From a checkpoint of a small transformer trained on Wikipedia: width 1024, tied embeddings.
Each number is 200 + 40 x the weight over the matrix's rms, rounded and kept within 0 to 999. Layers, rows and columns count from 0.

# down: layer 2 MLP down (transposed), 4096x1024, rms 0.0213, rows 3924-4023, columns 608-639
# up: layer 2 MLP up, 4096x1024, rms 0.0786, rows 3925-4024, columns 608-639
down3924,190,179,263,145,183,190,211,159,182,212,210,252,177,138,223,224,182,171,234,248,201,249,184,180,243,250,173,256,254,202,154,215
up3925,172,264,168,190,210,139,260,223,196,255,263,202,185,172,217,182,246,244,183,183,159,242,243,259,249,182,211,214,160,228,205,90
down3925,128,222,183,201,205,151,239,245,157,153,180,231,147,187,268,244,227,250,207,220,131,151,230,255,214,242,255,242,202,207,166,184
up3926,207,188,179,223,182,214,224,192,155,260,214,148,194,120,167,281,202,228,224,257,212,239,188,120,149,224,236,194,227,249,211,145
down3926,257,219,217,222,173,227,214,147,197,208,211,160,245,121,217,197,290,198,170,198,76,208,236,255,207,175,202,186,269,236,133,228
up3927,175,179,208,113,210,244,256,189,196,210,216,199,193,222,186,224,198,221,229,261,257,184,176,203,233,259,115,240,204,212,191,262
down3927,205,167,253,217,160,201,203,206,254,188,222,230,163,242,214,195,204,159,218,185,225,198,228,136,154,176,190,215,158,153,132,146
up3928,130,217,222,227,208,211,219,200,172,218,220,222,189,143,244,258,270,183,160,227,240,237,149,155,199,190,204,197,172,167,228,196
down3928,205,205,261,245,141,203,181,163,203,172,309,175,186,216,220,197,233,255,234,168,219,186,242,226,245,186,162,178,165,183,219,157
up3929,178,148,201,176,195,246,210,211,220,251,168,155,269,183,246,145,259,177,168,146,223,206,226,245,256,205,153,220,211,176,237,211
down3929,203,243,167,189,241,203,191,266,191,195,191,255,232,143,251,176,171,144,214,199,223,243,225,181,204,254,190,223,285,178,200,253
up3930,147,159,231,224,208,221,195,224,149,161,161,127,205,278,222,288,225,212,189,229,196,144,197,217,181,150,237,178,222,218,217,107
down3930,171,200,177,165,202,225,218,212,209,293,161,200,179,214,232,217,227,198,132,198,273,250,228,184,190,117,110,196,225,208,191,202
up3931,262,87,191,231,214,161,182,237,213,151,212,189,200,140,185,189,238,219,234,223,126,186,175,134,190,191,255,184,213,105,164,228
down3931,181,157,185,210,251,257,159,167,246,160,160,207,239,216,166,124,220,151,215,114,194,247,195,217,261,196,169,234,200,172,170,96
up3932,209,184,139,155,244,266,205,226,179,236,184,266,167,150,199,155,200,221,224,221,153,180,180,245,178,191,183,215,252,170,178,205
down3932,206,274,193,160,205,228,161,237,148,118,177,160,198,234,186,240,213,143,174,199,170,192,172,217,221,242,167,169,211,141,172,315
up3933,205,256,208,343,148,170,218,182,248,122,206,241,338,113,210,224,173,153,243,189,178,213,248,181,243,138,140,133,140,179,164,202
down3933,180,270,214,183,175,212,167,160,176,140,190,189,174,182,154,161,158,268,247,164,213,183,206,250,172,135,422,100,235,167,144,174
up3934,236,223,195,210,181,180,172,186,229,184,219,182,198,211,157,183,154,178,193,188,187,203,202,217,221,191,184,183,201,184,211,197
down3934,192,190,223,189,192,215,188,225,185,167,176,220,218,196,205,188,195,153,180,223,208,170,189,255,198,205,203,169,150,202,203,151
up3935,165,156,132,192,232,213,223,240,151,116,214,251,197,245,210,132,175,235,259,218,182,179,92,226,181,194,257,153,203,174,192,114
down3935,212,222,129,231,197,191,201,273,158,154,156,233,187,135,221,102,191,216,247,323,209,139,242,210,204,210,276,212,193,223,249,143
up3936,259,166,182,170,221,209,170,145,216,209,245,172,240,194,174,188,194,224,133,258,271,214,200,265,151,193,183,253,223,193,199,209
down3936,214,199,239,156,188,136,221,218,169,163,175,142,207,173,258,229,187,168,234,201,231,245,173,212,264,184,229,143,208,223,209,163
up3937,259,179,213,258,138,113,220,204,149,227,189,226,213,163,266,161,174,187,226,239,200,240,218,211,147,144,196,188,160,200,197,162
down3937,188,157,232,243,237,247,187,242,164,179,207,197,257,228,209,247,107,210,229,241,178,156,219,214,185,188,180,175,161,190,198,242
up3938,238,167,196,210,196,191,181,184,263,153,185,215,222,187,213,166,213,230,197,221,162,184,257,211,227,263,177,159,176,245,209,222
down3938,189,245,189,189,239,213,190,182,202,229,180,226,244,139,208,272,110,187,183,218,219,246,211,192,260,255,244,177,201,224,213,152
up3939,165,247,149,148,159,143,242,214,233,206,227,279,195,192,199,234,272,234,131,231,212,254,113,234,231,206,156,223,213,217,200,131
down3939,189,73,219,155,182,183,167,171,150,213,140,185,216,148,176,163,191,299,196,249,119,194,179,199,156,119,221,198,121,192,266,204
up3940,172,186,214,125,197,187,215,128,239,155,180,253,267,260,138,195,220,202,144,279,171,155,195,231,226,161,193,329,192,210,210,145
down3940,231,134,192,168,166,160,147,239,157,238,117,178,242,239,116,232,193,176,222,213,271,174,147,162,225,159,205,254,203,271,183,214
up3941,184,159,155,240,187,174,170,233,137,152,171,212,213,180,166,256,166,246,183,162,235,239,244,179,140,278,272,184,109,304,149,134
down3941,114,233,141,215,169,201,202,228,193,209,190,175,136,197,233,226,252,212,189,266,147,211,213,212,198,171,292,252,258,249,235,232
up3942,193,207,240,246,197,130,154,196,163,210,202,227,127,224,213,160,176,243,146,247,103,190,154,245,108,208,178,256,214,194,193,81
down3942,115,207,170,219,186,139,183,163,146,187,198,241,164,218,184,201,231,275,233,116,219,218,160,200,198,156,182,210,235,175,190,178
up3943,194,237,169,194,208,168,215,288,179,207,201,101,117,180,209,219,215,121,237,174,213,208,197,109,310,161,199,232,209,186,233,204
down3943,220,237,267,247,155,198,213,203,182,184,210,189,220,141,150,245,180,194,203,239,280,213,168,153,253,153,227,268,130,204,236,237
up3944,332,175,217,209,221,196,153,136,98,157,228,155,204,186,209,232,175,271,263,220,242,243,170,227,157,197,179,241,168,229,231,187
down3944,305,100,220,171,196,159,181,189,137,212,166,280,166,228,157,250,188,128,184,276,206,184,179,99,186,292,209,164,181,157,248,188
up3945,258,162,258,238,161,212,213,260,204,240,166,166,131,206,144,155,193,227,240,194,190,216,212,245,218,172,185,186,176,257,215,207
down3945,170,202,192,163,187,181,193,205,219,270,179,221,307,218,200,158,224,210,211,210,229,244,171,193,196,122,222,184,231,208,126,169
up3946,194,187,196,234,117,139,178,165,197,134,149,202,223,151,199,139,172,185,164,194,223,217,142,173,232,104,220,170,195,129,195,237
down3946,81,181,230,261,168,217,184,192,181,179,205,220,183,143,161,125,188,237,210,260,167,169,163,214,252,169,160,235,199,215,164,186
up3947,211,204,207,263,214,215,231,158,219,220,159,181,131,238,234,223,236,168,130,179,222,178,168,146,168,163,175,102,155,177,201,137
down3947,189,193,216,234,186,216,206,159,201,196,153,259,209,245,207,162,195,154,232,229,243,259,214,200,208,228,223,152,212,278,184,270
up3948,190,257,172,245,231,200,189,254,263,190,180,272,160,180,137,212,184,169,191,182,131,181,220,229,233,115,296,219,212,185,168,174
down3948,163,201,190,213,156,170,205,213,184,248,217,140,173,248,188,167,220,233,180,189,247,180,196,161,199,218,259,238,220,157,234,173
up3949,175,231,202,233,193,166,182,231,173,133,207,196,192,223,250,157,197,162,259,170,206,192,216,254,151,209,209,129,246,215,176,185
down3949,190,248,164,209,166,175,226,282,223,268,219,187,261,302,238,180,208,161,220,197,190,171,190,217,201,262,124,175,225,254,201,198
up3950,149,195,214,160,129,215,144,193,227,208,222,167,203,147,164,193,190,203,198,245,152,158,202,300,131,274,133,290,208,204,222,166
down3950,240,188,231,215,165,236,111,210,231,301,238,139,144,207,179,223,195,226,195,146,273,188,228,225,186,186,137,229,227,218,187,192
up3951,192,188,271,191,164,226,209,197,255,223,216,163,162,246,211,203,170,180,219,183,283,146,184,234,205,278,199,173,168,195,212,236
down3951,171,248,134,242,218,228,183,226,224,191,187,244,203,189,133,244,183,152,186,181,190,159,289,175,172,190,193,181,226,242,202,252
up3952,243,192,218,199,128,153,220,171,198,214,189,143,150,229,221,156,221,134,120,176,205,173,164,233,161,225,189,227,219,225,212,221
down3952,204,149,244,204,177,239,203,141,188,203,197,239,112,179,155,188,199,236,197,211,180,203,169,249,247,174,211,275,234,271,199,204
up3953,187,192,256,270,152,214,271,209,268,184,159,221,189,171,197,188,198,115,143,205,190,297,191,189,172,202,230,192,146,184,248,208
down3953,119,206,127,187,219,282,172,220,232,270,179,188,151,182,269,196,242,187,248,217,151,190,179,175,271,146,116,167,232,192,215,194
up3954,252,216,212,224,240,256,158,206,217,252,170,197,254,200,232,209,161,236,219,229,171,200,165,196,228,274,113,116,220,167,145,223
down3954,163,160,280,223,214,145,250,155,181,235,160,199,204,234,164,206,251,202,182,191,196,275,202,192,241,200,237,216,209,209,158,198
up3955,253,154,219,223,282,199,178,237,251,177,169,244,119,179,178,171,151,241,166,231,224,183,160,214,167,201,150,171,145,217,211,232
down3955,166,207,232,138,192,241,122,187,246,188,227,150,252,283,247,140,150,226,222,132,242,197,263,260,202,252,197,242,205,248,88,197
up3956,246,201,130,218,164,177,173,206,173,151,190,195,171,167,129,222,226,302,182,159,176,181,210,223,164,184,199,248,191,100,193,204
down3956,224,140,175,188,170,263,273,236,191,228,277,162,218,172,171,232,191,135,233,154,107,296,205,196,294,175,180,150,208,200,148,177
up3957,219,242,188,246,157,237,196,160,219,149,219,212,128,198,219,191,178,191,184,208,226,174,185,219,182,214,252,216,153,151,246,187
down3957,224,154,213,176,229,160,125,197,151,278,205,144,206,227,247,180,183,222,219,244,203,253,229,102,235,176,175,173,221,147,204,184
up3958,168,248,244,204,243,222,249,140,205,197,177,130,176,249,246,170,230,164,212,247,187,239,236,176,209,207,173,167,148,175,133,218
down3958,220,249,208,235,179,216,199,221,235,235,267,201,175,238,174,173,265,183,164,275,195,162,266,217,207,214,170,199,154,258,160,208
up3959,149,138,259,135,211,140,219,250,216,200,193,211,181,179,167,219,204,210,223,235,171,165,259,198,228,187,193,143,255,163,206,220
down3959,237,202,215,165,144,208,195,193,224,280,170,169,251,213,186,163,210,196,185,182,235,225,175,185,155,154,213,174,216,242,206,243
up3960,199,239,250,284,228,222,181,224,195,233,203,200,201,111,232,198,165,144,189,268,265,224,202,196,188,173,153,215,215,232,212,187
down3960,140,104,235,214,139,179,209,200,224,149,313,226,175,212,192,217,142,144,144,221,119,160,173,193,217,151,220,188,230,245,112,176
up3961,240,212,309,160,228,223,218,148,245,204,167,199,164,264,199,192,248,247,219,217,188,282,259,180,208,197,181,228,152,154,240,146
down3961,199,135,210,198,214,227,211,123,222,250,205,291,221,149,212,155,223,204,200,237,153,270,208,175,227,137,176,211,229,198,227,219
up3962,247,180,233,295,227,227,164,232,176,257,219,164,216,198,196,169,255,149,247,127,199,209,223,228,165,156,160,232,151,272,155,170
down3962,318,236,173,214,216,210,221,140,203,211,137,184,141,211,189,271,205,169,259,176,173,108,195,244,177,135,239,248,154,234,243,218
up3963,167,111,232,177,230,152,179,156,198,203,243,209,191,286,272,176,192,227,201,189,139,194,245,232,182,249,212,280,197,172,229,249
down3963,166,222,220,203,239,128,235,147,198,214,184,221,251,211,127,184,164,184,191,213,225,167,235,153,164,205,209,155,194,235,147,248
up3964,239,225,177,247,177,199,193,197,236,201,213,247,217,225,223,187,239,208,266,227,200,189,174,194,261,221,232,184,221,151,150,215
down3964,162,185,198,151,243,173,193,119,223,295,136,230,233,139,193,217,274,233,190,181,192,223,279,217,178,206,157,219,102,138,177,225
up3965,155,211,216,177,186,172,243,177,226,243,197,202,170,174,198,180,229,169,209,225,185,190,235,188,192,188,227,169,220,207,217,175
down3965,170,184,201,196,212,259,239,205,232,197,229,191,215,173,252,210,215,146,191,192,223,206,201,165,133,203,188,253,147,164,259,242
up3966,171,228,155,178,161,222,285,192,194,252,176,179,180,207,202,209,212,249,202,189,194,216,201,228,131,254,159,144,223,282,207,226
down3966,187,197,163,211,208,218,170,175,205,259,192,218,221,254,237,190,242,170,226,211,280,190,203,171,249,261,178,183,118,276,161,100
up3967,212,172,152,174,170,194,244,192,149,220,232,204,287,197,293,212,248,231,291,154,197,186,194,208,212,266,127,235,136,112,233,146
down3967,98,248,226,227,285,292,131,164,212,189,203,173,193,220,196,197,168,199,202,240,252,176,245,168,236,175,165,240,160,165,213,157
up3968,153,141,249,266,187,150,180,157,122,248,240,132,177,269,287,242,239,164,229,144,156,221,158,259,184,231,253,227,178,237,188,302
down3968,176,288,160,231,174,158,176,198,254,208,166,172,189,124,130,251,181,235,202,173,166,185,286,244,216,147,164,140,124,257,185,134
up3969,164,159,158,177,180,200,236,220,206,185,176,212,245,219,276,144,157,237,168,190,195,235,182,186,197,244,197,201,229,225,165,257
down3969,183,159,147,256,171,250,208,223,133,231,226,197,222,207,176,209,148,161,214,265,242,204,222,245,166,204,208,180,187,161,185,239
up3970,157,232,183,189,239,235,243,168,268,206,226,205,278,184,281,181,231,178,159,202,228,211,133,235,202,191,244,235,195,186,204,167
down3970,238,191,117,207,172,210,225,222,141,208,191,132,130,223,125,150,188,172,278,214,171,188,198,196,122,159,146,264,254,213,234,203
up3971,257,163,213,150,146,191,169,301,229,172,165,181,272,209,196,208,264,137,195,180,223,198,223,148,203,185,191,225,248,205,155,216
down3971,156,182,213,236,198,183,135,73,147,195,186,156,214,157,235,253,167,196,172,195,215,233,170,281,225,251,214,208,216,174,175,195
up3972,285,190,228,170,209,210,209,219,198,150,204,253,223,170,259,239,206,233,180,179,273,207,271,220,172,247,254,194,109,179,182,234
down3972,252,224,137,125,130,219,202,84,193,201,244,157,155,215,204,217,200,252,219,152,136,228,185,227,126,179,136,213,103,196,174,213
up3973,232,203,183,293,174,168,199,127,202,186,202,194,161,212,187,197,228,237,225,166,160,166,229,214,237,165,192,210,179,228,224,199
down3973,241,196,194,251,230,143,239,153,251,225,259,194,224,248,195,171,207,148,216,229,135,202,222,164,249,203,189,156,236,181,231,215
up3974,202,208,175,194,199,181,197,206,226,183,265,136,47,187,183,122,197,154,162,243,175,246,244,264,199,175,151,185,166,269,142,209
down3974,204,216,225,135,200,229,178,178,169,280,216,230,264,187,257,146,245,222,170,184,143,226,241,209,193,192,203,268,192,169,260,262
up3975,233,256,161,219,215,231,198,207,155,194,205,208,306,202,246,217,170,225,180,170,220,151,205,194,210,168,153,223,155,212,251,181
down3975,215,208,155,170,224,154,229,206,149,211,168,212,228,270,155,165,196,180,188,162,196,169,226,199,154,200,199,198,151,129,196,237
up3976,165,253,141,190,218,205,222,217,127,210,205,157,201,174,244,235,171,143,137,148,203,243,239,228,244,225,208,153,195,194,261,164
down3976,185,218,252,221,229,161,249,206,178,192,224,238,232,152,203,222,219,109,201,161,277,211,189,227,197,188,162,229,194,186,198,150
up3977,214,239,234,185,151,210,184,171,129,186,168,205,224,139,242,211,247,175,175,197,198,189,211,241,210,170,215,169,238,245,210,170
down3977,226,182,250,180,131,284,84,185,256,222,184,278,194,196,224,230,141,237,251,247,184,184,270,189,227,140,192,250,213,253,207,196
up3978,192,210,158,243,238,265,269,192,165,196,251,170,163,208,207,190,190,240,174,238,225,187,269,226,173,265,233,182,260,169,235,228
down3978,190,224,166,188,202,222,223,177,199,178,261,197,272,195,198,231,235,174,194,231,224,230,306,231,259,168,179,230,132,253,179,172
up3979,175,241,231,220,215,242,176,259,204,191,196,139,174,109,197,190,215,170,162,204,181,218,174,206,218,210,214,221,228,245,186,256
down3979,226,187,200,139,237,159,245,229,270,205,210,181,231,240,264,280,172,179,216,127,190,221,218,116,213,146,238,185,162,181,246,159
up3980,179,258,234,146,198,171,223,277,219,203,260,140,160,198,190,228,221,161,229,225,186,167,203,227,194,173,182,181,192,155,209,203
down3980,208,129,186,153,281,185,231,174,182,204,181,258,233,251,165,196,143,244,219,233,224,263,167,153,224,226,263,94,174,208,237,185
up3981,137,192,218,279,285,187,171,163,174,176,224,178,190,231,207,225,291,243,171,123,134,281,235,204,255,203,208,153,139,95,241,265
down3981,132,132,252,193,164,220,179,209,94,206,163,173,158,261,227,171,209,181,162,201,236,217,275,189,183,191,260,195,192,156,196,216
up3982,185,210,261,265,186,97,250,208,142,183,102,165,241,136,182,227,119,251,201,192,203,225,168,214,189,147,219,195,189,111,284,256
down3982,238,223,210,170,145,169,169,136,244,218,285,199,184,164,233,191,234,104,157,214,112,182,229,157,149,212,254,271,240,209,180,218
up3983,265,224,168,246,198,106,234,219,151,248,204,157,227,195,199,119,234,171,135,136,224,159,167,207,250,191,231,215,219,187,231,161
down3983,201,156,236,167,154,201,228,168,187,157,259,175,268,262,171,222,205,248,235,263,234,138,203,191,284,163,132,301,210,147,222,183
up3984,255,198,168,231,191,245,170,186,203,274,205,215,228,203,151,231,226,226,215,182,226,256,227,169,170,233,143,232,140,265,155,125
down3984,231,196,233,224,176,216,280,194,193,218,209,172,161,198,241,146,123,204,158,211,188,291,190,188,273,150,249,224,193,142,267,222
up3985,159,143,197,202,199,202,289,194,219,125,238,182,203,245,220,175,255,138,210,212,187,184,168,196,162,220,145,205,201,230,157,193
down3985,149,187,148,279,118,172,162,180,278,182,214,250,165,161,223,182,237,220,203,190,227,178,158,224,145,245,174,210,224,207,166,233
up3986,219,143,114,175,235,176,224,186,251,215,186,153,271,252,185,232,262,221,235,217,149,208,215,202,238,183,137,218,232,147,223,132
down3986,302,161,235,172,214,195,153,199,193,157,183,218,180,205,257,211,124,240,86,159,213,123,299,197,250,267,218,186,186,179,235,213
up3987,173,165,167,175,219,202,194,174,186,207,151,272,218,165,178,281,216,279,241,246,307,235,216,204,190,211,164,124,150,179,185,204
down3987,203,176,173,170,243,196,140,180,185,210,220,211,289,246,172,170,276,219,218,247,305,179,130,181,186,253,210,288,207,219,143,219
up3988,204,161,187,211,241,157,192,240,174,261,176,238,223,157,225,245,204,182,196,196,233,213,264,214,189,236,198,168,226,135,249,255
down3988,211,211,213,151,230,179,271,143,263,230,189,196,99,191,187,218,199,202,200,227,279,198,262,154,184,166,193,207,161,194,191,228
up3989,140,218,205,218,235,186,205,224,174,138,223,246,255,151,239,216,188,229,148,250,201,154,79,227,163,272,164,269,223,201,168,187
down3989,209,174,191,156,185,172,186,197,125,153,214,61,169,190,226,233,175,225,256,133,211,184,242,124,291,142,298,171,183,181,207,200
up3990,162,245,190,313,217,203,203,313,273,174,183,194,171,190,256,144,182,199,173,245,178,260,218,222,195,180,129,89,206,200,240,173
down3990,167,217,240,145,205,192,237,165,193,214,252,197,261,159,224,200,166,149,157,195,178,141,223,172,202,204,240,191,198,228,193,316
up3991,196,185,227,200,224,135,314,189,146,190,173,128,170,144,194,141,221,208,166,194,146,191,236,233,174,203,193,232,116,250,207,130
down3991,276,224,245,160,211,210,226,239,124,237,239,137,161,211,160,138,117,214,162,130,251,238,255,127,207,187,274,237,180,236,315,166
up3992,166,251,200,177,208,169,225,212,201,230,191,208,181,182,169,189,228,259,176,228,197,286,231,211,243,174,228,217,229,229,144,201
down3992,248,211,202,204,251,223,179,303,243,205,225,194,191,217,180,211,229,271,247,225,235,178,234,209,157,234,209,176,193,218,244,250
up3993,257,225,164,198,167,233,220,168,213,217,184,169,216,252,207,228,177,230,268,180,226,224,225,219,191,160,211,169,218,144,242,177
down3993,173,183,240,199,232,124,262,189,189,259,128,223,268,155,207,300,143,198,245,225,173,170,176,172,218,185,235,178,255,180,228,235
up3994,185,201,200,196,239,179,230,124,230,208,202,279,210,149,175,202,182,229,193,253,153,214,204,223,146,203,171,272,246,210,164,164
down3994,259,182,178,153,155,228,226,288,216,251,283,192,219,150,180,233,192,207,219,159,174,204,225,221,189,139,199,193,225,204,245,188
up3995,92,255,198,188,202,202,200,229,202,200,111,163,268,217,223,188,257,165,195,131,199,186,189,212,203,213,148,255,233,243,180,153
down3995,138,228,222,222,217,150,191,183,196,199,242,173,144,211,190,250,155,254,192,198,173,282,156,148,257,148,192,236,233,272,196,182
up3996,186,272,196,196,209,99,159,207,207,202,128,123,212,226,139,200,238,191,201,267,133,213,265,205,189,193,142,243,119,184,234,89
down3996,159,146,198,207,234,136,314,269,137,186,224,242,148,263,207,183,221,209,212,152,255,251,230,211,218,230,130,193,186,205,163,175
up3997,173,135,227,173,219,214,124,156,229,197,153,135,203,207,281,264,181,206,175,161,221,200,216,246,203,197,184,182,154,191,181,173
down3997,166,241,144,146,190,139,226,219,202,225,225,187,176,232,254,154,145,229,202,135,191,176,233,132,194,182,205,118,119,262,148,214
up3998,241,246,232,245,166,186,200,169,222,215,115,147,244,144,194,199,175,178,187,176,230,232,197,161,176,195,226,248,159,156,234,208
down3998,235,212,177,186,162,175,217,163,217,220,173,228,162,211,198,230,187,293,207,201,172,193,175,299,152,171,262,139,203,236,204,161
up3999,195,230,251,192,232,215,185,235,208,217,222,278,145,215,157,217,200,173,178,214,157,295,211,158,190,202,246,157,230,163,194,199
down3999,178,208,176,139,252,151,224,155,246,210,259,213,205,211,252,259,217,172,243,113,218,164,244,219,205,220,194,226,173,228,145,187
up4000,258,155,213,207,178,233,189,232,140,194,200,200,202,262,284,199,264,234,144,198,231,155,197,239,163,255,204,225,148,218,186,179
down4000,200,194,204,189,233,186,203,218,112,322,251,187,218,177,200,192,263,254,226,257,163,111,254,221,164,239,213,203,176,212,155,181
up4001,208,232,172,166,190,173,199,185,164,219,223,203,210,164,170,184,260,178,224,150,202,235,171,185,215,200,205,140,191,182,184,223
down4001,244,233,227,207,243,238,181,147,210,217,177,229,165,210,141,223,198,200,187,179,184,195,221,195,258,184,190,180,190,130,176,164
up4002,243,237,248,248,256,137,203,230,156,197,178,198,218,174,192,196,252,208,161,209,142,195,144,142,133,240,172,206,224,211,253,243
down4002,239,189,189,233,161,217,194,251,205,230,139,219,202,205,186,167,169,158,175,189,182,180,232,179,156,222,158,189,206,213,205,281
up4003,273,180,205,224,162,215,173,250,143,193,168,225,240,215,248,169,216,215,212,233,161,115,216,218,158,167,200,212,179,232,156,253
down4003,251,134,170,210,193,230,160,189,249,251,203,208,152,197,192,192,140,191,168,247,260,204,151,212,263,247,135,303,238,208,226,198
up4004,257,226,249,229,299,216,148,262,234,206,232,188,213,214,237,184,187,207,185,167,92,251,208,229,137,216,211,230,183,113,151,204
down4004,182,221,236,220,261,214,145,232,176,164,179,198,126,200,186,156,222,224,233,204,192,237,191,125,169,139,184,175,297,274,201,196
up4005,157,180,154,157,199,130,196,256,131,229,188,174,203,266,137,194,232,231,250,216,204,250,213,268,229,228,146,178,185,147,142,249
down4005,202,225,205,162,148,181,221,199,212,228,180,246,175,230,211,276,264,266,244,172,206,235,147,140,167,178,259,291,128,141,195,198
up4006,211,185,185,215,213,208,262,250,219,192,275,160,194,183,209,211,138,236,235,244,215,247,249,260,240,187,226,265,176,262,177,161
down4006,271,235,150,157,227,171,217,186,244,238,186,193,184,197,174,170,156,188,243,133,165,191,220,210,119,210,211,175,210,245,252,265
up4007,182,167,232,182,282,253,129,243,195,141,245,229,152,247,185,223,168,151,289,163,196,170,219,204,172,252,174,232,221,146,221,220
down4007,222,241,209,208,146,191,179,217,165,191,188,221,170,208,244,215,237,165,183,162,196,174,214,200,155,85,182,239,178,208,214,208
up4008,156,258,207,155,188,211,239,215,246,189,249,221,189,198,214,236,220,176,232,136,187,150,240,173,126,202,232,179,157,205,264,139
down4008,154,183,211,233,226,212,150,275,278,226,142,154,181,213,245,188,210,184,148,185,237,117,218,160,181,136,222,236,175,201,229,218
up4009,197,195,213,150,265,157,162,212,205,212,190,277,155,134,185,185,179,141,182,193,211,243,185,229,245,210,222,153,123,202,240,211
down4009,224,178,204,168,208,194,206,239,277,196,179,236,262,168,182,220,263,281,245,164,170,122,260,235,222,157,189,225,233,220,99,136
up4010,167,241,160,170,193,194,247,231,219,263,235,140,239,212,212,189,223,174,204,247,206,174,300,221,192,196,205,238,194,150,224,98
down4010,253,202,175,191,121,192,197,215,164,252,237,213,115,207,189,214,172,165,205,173,174,226,77,251,153,197,233,166,191,172,202,216
up4011,203,164,204,190,211,263,229,203,167,236,246,191,195,181,235,139,154,233,180,199,205,126,249,180,218,187,167,225,270,204,201,143
down4011,207,215,207,220,247,203,175,232,82,219,146,267,199,201,230,165,187,208,199,172,235,189,200,206,162,143,234,230,228,220,216,206
up4012,199,178,218,240,146,167,167,158,195,245,164,258,221,144,188,216,241,257,196,179,239,277,256,176,246,228,166,173,128,255,279,199
down4012,185,266,201,174,176,218,224,220,158,199,231,223,179,220,181,190,160,153,164,232,180,301,189,189,174,176,190,151,187,295,205,149
up4013,225,145,229,192,234,216,214,285,229,192,191,236,247,182,222,190,204,145,163,215,214,190,169,253,239,147,264,149,207,206,161,207
down4013,166,262,169,249,217,202,158,222,226,188,197,244,179,236,233,191,183,163,261,223,194,214,154,206,179,185,142,124,228,213,146,188
up4014,231,204,174,200,152,190,212,166,173,221,239,243,194,206,190,157,195,214,208,160,203,213,219,160,175,247,201,215,219,157,139,169
down4014,190,280,234,238,175,201,219,183,242,179,205,162,139,148,189,205,152,222,225,266,209,215,201,198,161,208,164,181,216,226,187,211
up4015,232,204,232,238,157,136,241,161,199,175,176,238,198,213,179,228,174,209,158,161,175,213,192,142,151,294,182,200,226,215,188,194
down4015,205,178,181,245,175,261,246,212,141,219,192,180,238,254,246,161,203,209,193,181,308,225,239,179,173,186,252,202,180,214,155,201
up4016,213,262,136,135,228,192,127,226,158,190,178,304,170,230,227,175,238,207,219,208,178,197,228,182,179,240,225,160,236,195,216,201
down4016,223,172,185,160,184,208,217,162,239,213,177,236,216,219,177,209,173,274,247,220,152,213,202,212,198,155,288,161,188,124,265,198
up4017,221,197,249,81,163,191,208,165,226,214,142,228,228,121,210,184,286,199,243,193,179,246,151,213,195,242,216,207,230,150,229,268
down4017,276,205,186,204,217,234,196,264,125,201,224,234,217,189,177,217,157,287,257,158,218,202,197,214,201,203,178,204,128,153,145,189
up4018,201,213,128,168,159,207,205,170,243,238,158,186,295,189,263,128,223,265,146,191,190,146,232,205,188,248,256,117,225,211,234,174
down4018,193,234,213,215,221,185,231,259,137,199,222,166,221,283,160,140,249,206,229,149,185,259,221,153,161,230,148,156,184,249,202,239
up4019,166,175,171,246,143,119,217,284,184,237,147,201,189,238,214,190,220,178,195,164,209,189,155,169,185,253,246,185,114,182,210,188
down4019,170,252,200,156,175,225,180,168,221,160,311,188,159,172,162,150,188,258,124,97,263,199,243,190,189,175,218,192,188,192,219,210
up4020,197,194,119,161,211,207,246,199,252,265,202,124,221,196,257,149,233,172,134,249,190,173,256,250,225,149,193,220,231,239,250,151
down4020,210,149,135,206,206,229,171,189,153,147,233,176,173,190,135,221,184,183,200,156,146,232,220,186,172,154,194,156,222,211,171,211
up4021,173,218,198,232,186,256,223,236,184,222,214,206,228,143,217,202,233,225,254,253,189,246,166,257,125,175,214,228,198,180,196,194
down4021,176,273,171,173,184,148,173,164,235,192,150,208,262,247,229,197,220,224,200,174,125,231,233,250,182,156,197,198,235,151,153,199
up4022,146,284,191,217,223,191,129,264,175,203,182,233,176,187,214,246,203,206,218,145,127,179,177,193,207,214,212,211,213,243,179,216
down4022,234,193,242,176,181,214,206,218,227,181,211,229,173,162,233,225,234,193,195,225,226,211,209,130,174,251,192,173,160,242,142,256
up4023,191,104,207,170,206,213,286,244,255,205,167,192,126,199,202,179,228,172,199,233,209,282,249,320,229,229,223,157,236,125,174,180
down4023,188,238,145,216,192,103,301,168,228,217,167,156,186,188,204,234,208,306,218,208,266,198,199,300,132,136,177,192,257,209,255,119
up4024,141,219,129,195,184,172,256,251,153,173,232,216,237,128,220,150,203,282,197,215,195,199,246,202,178,164,160,206,222,201,218,191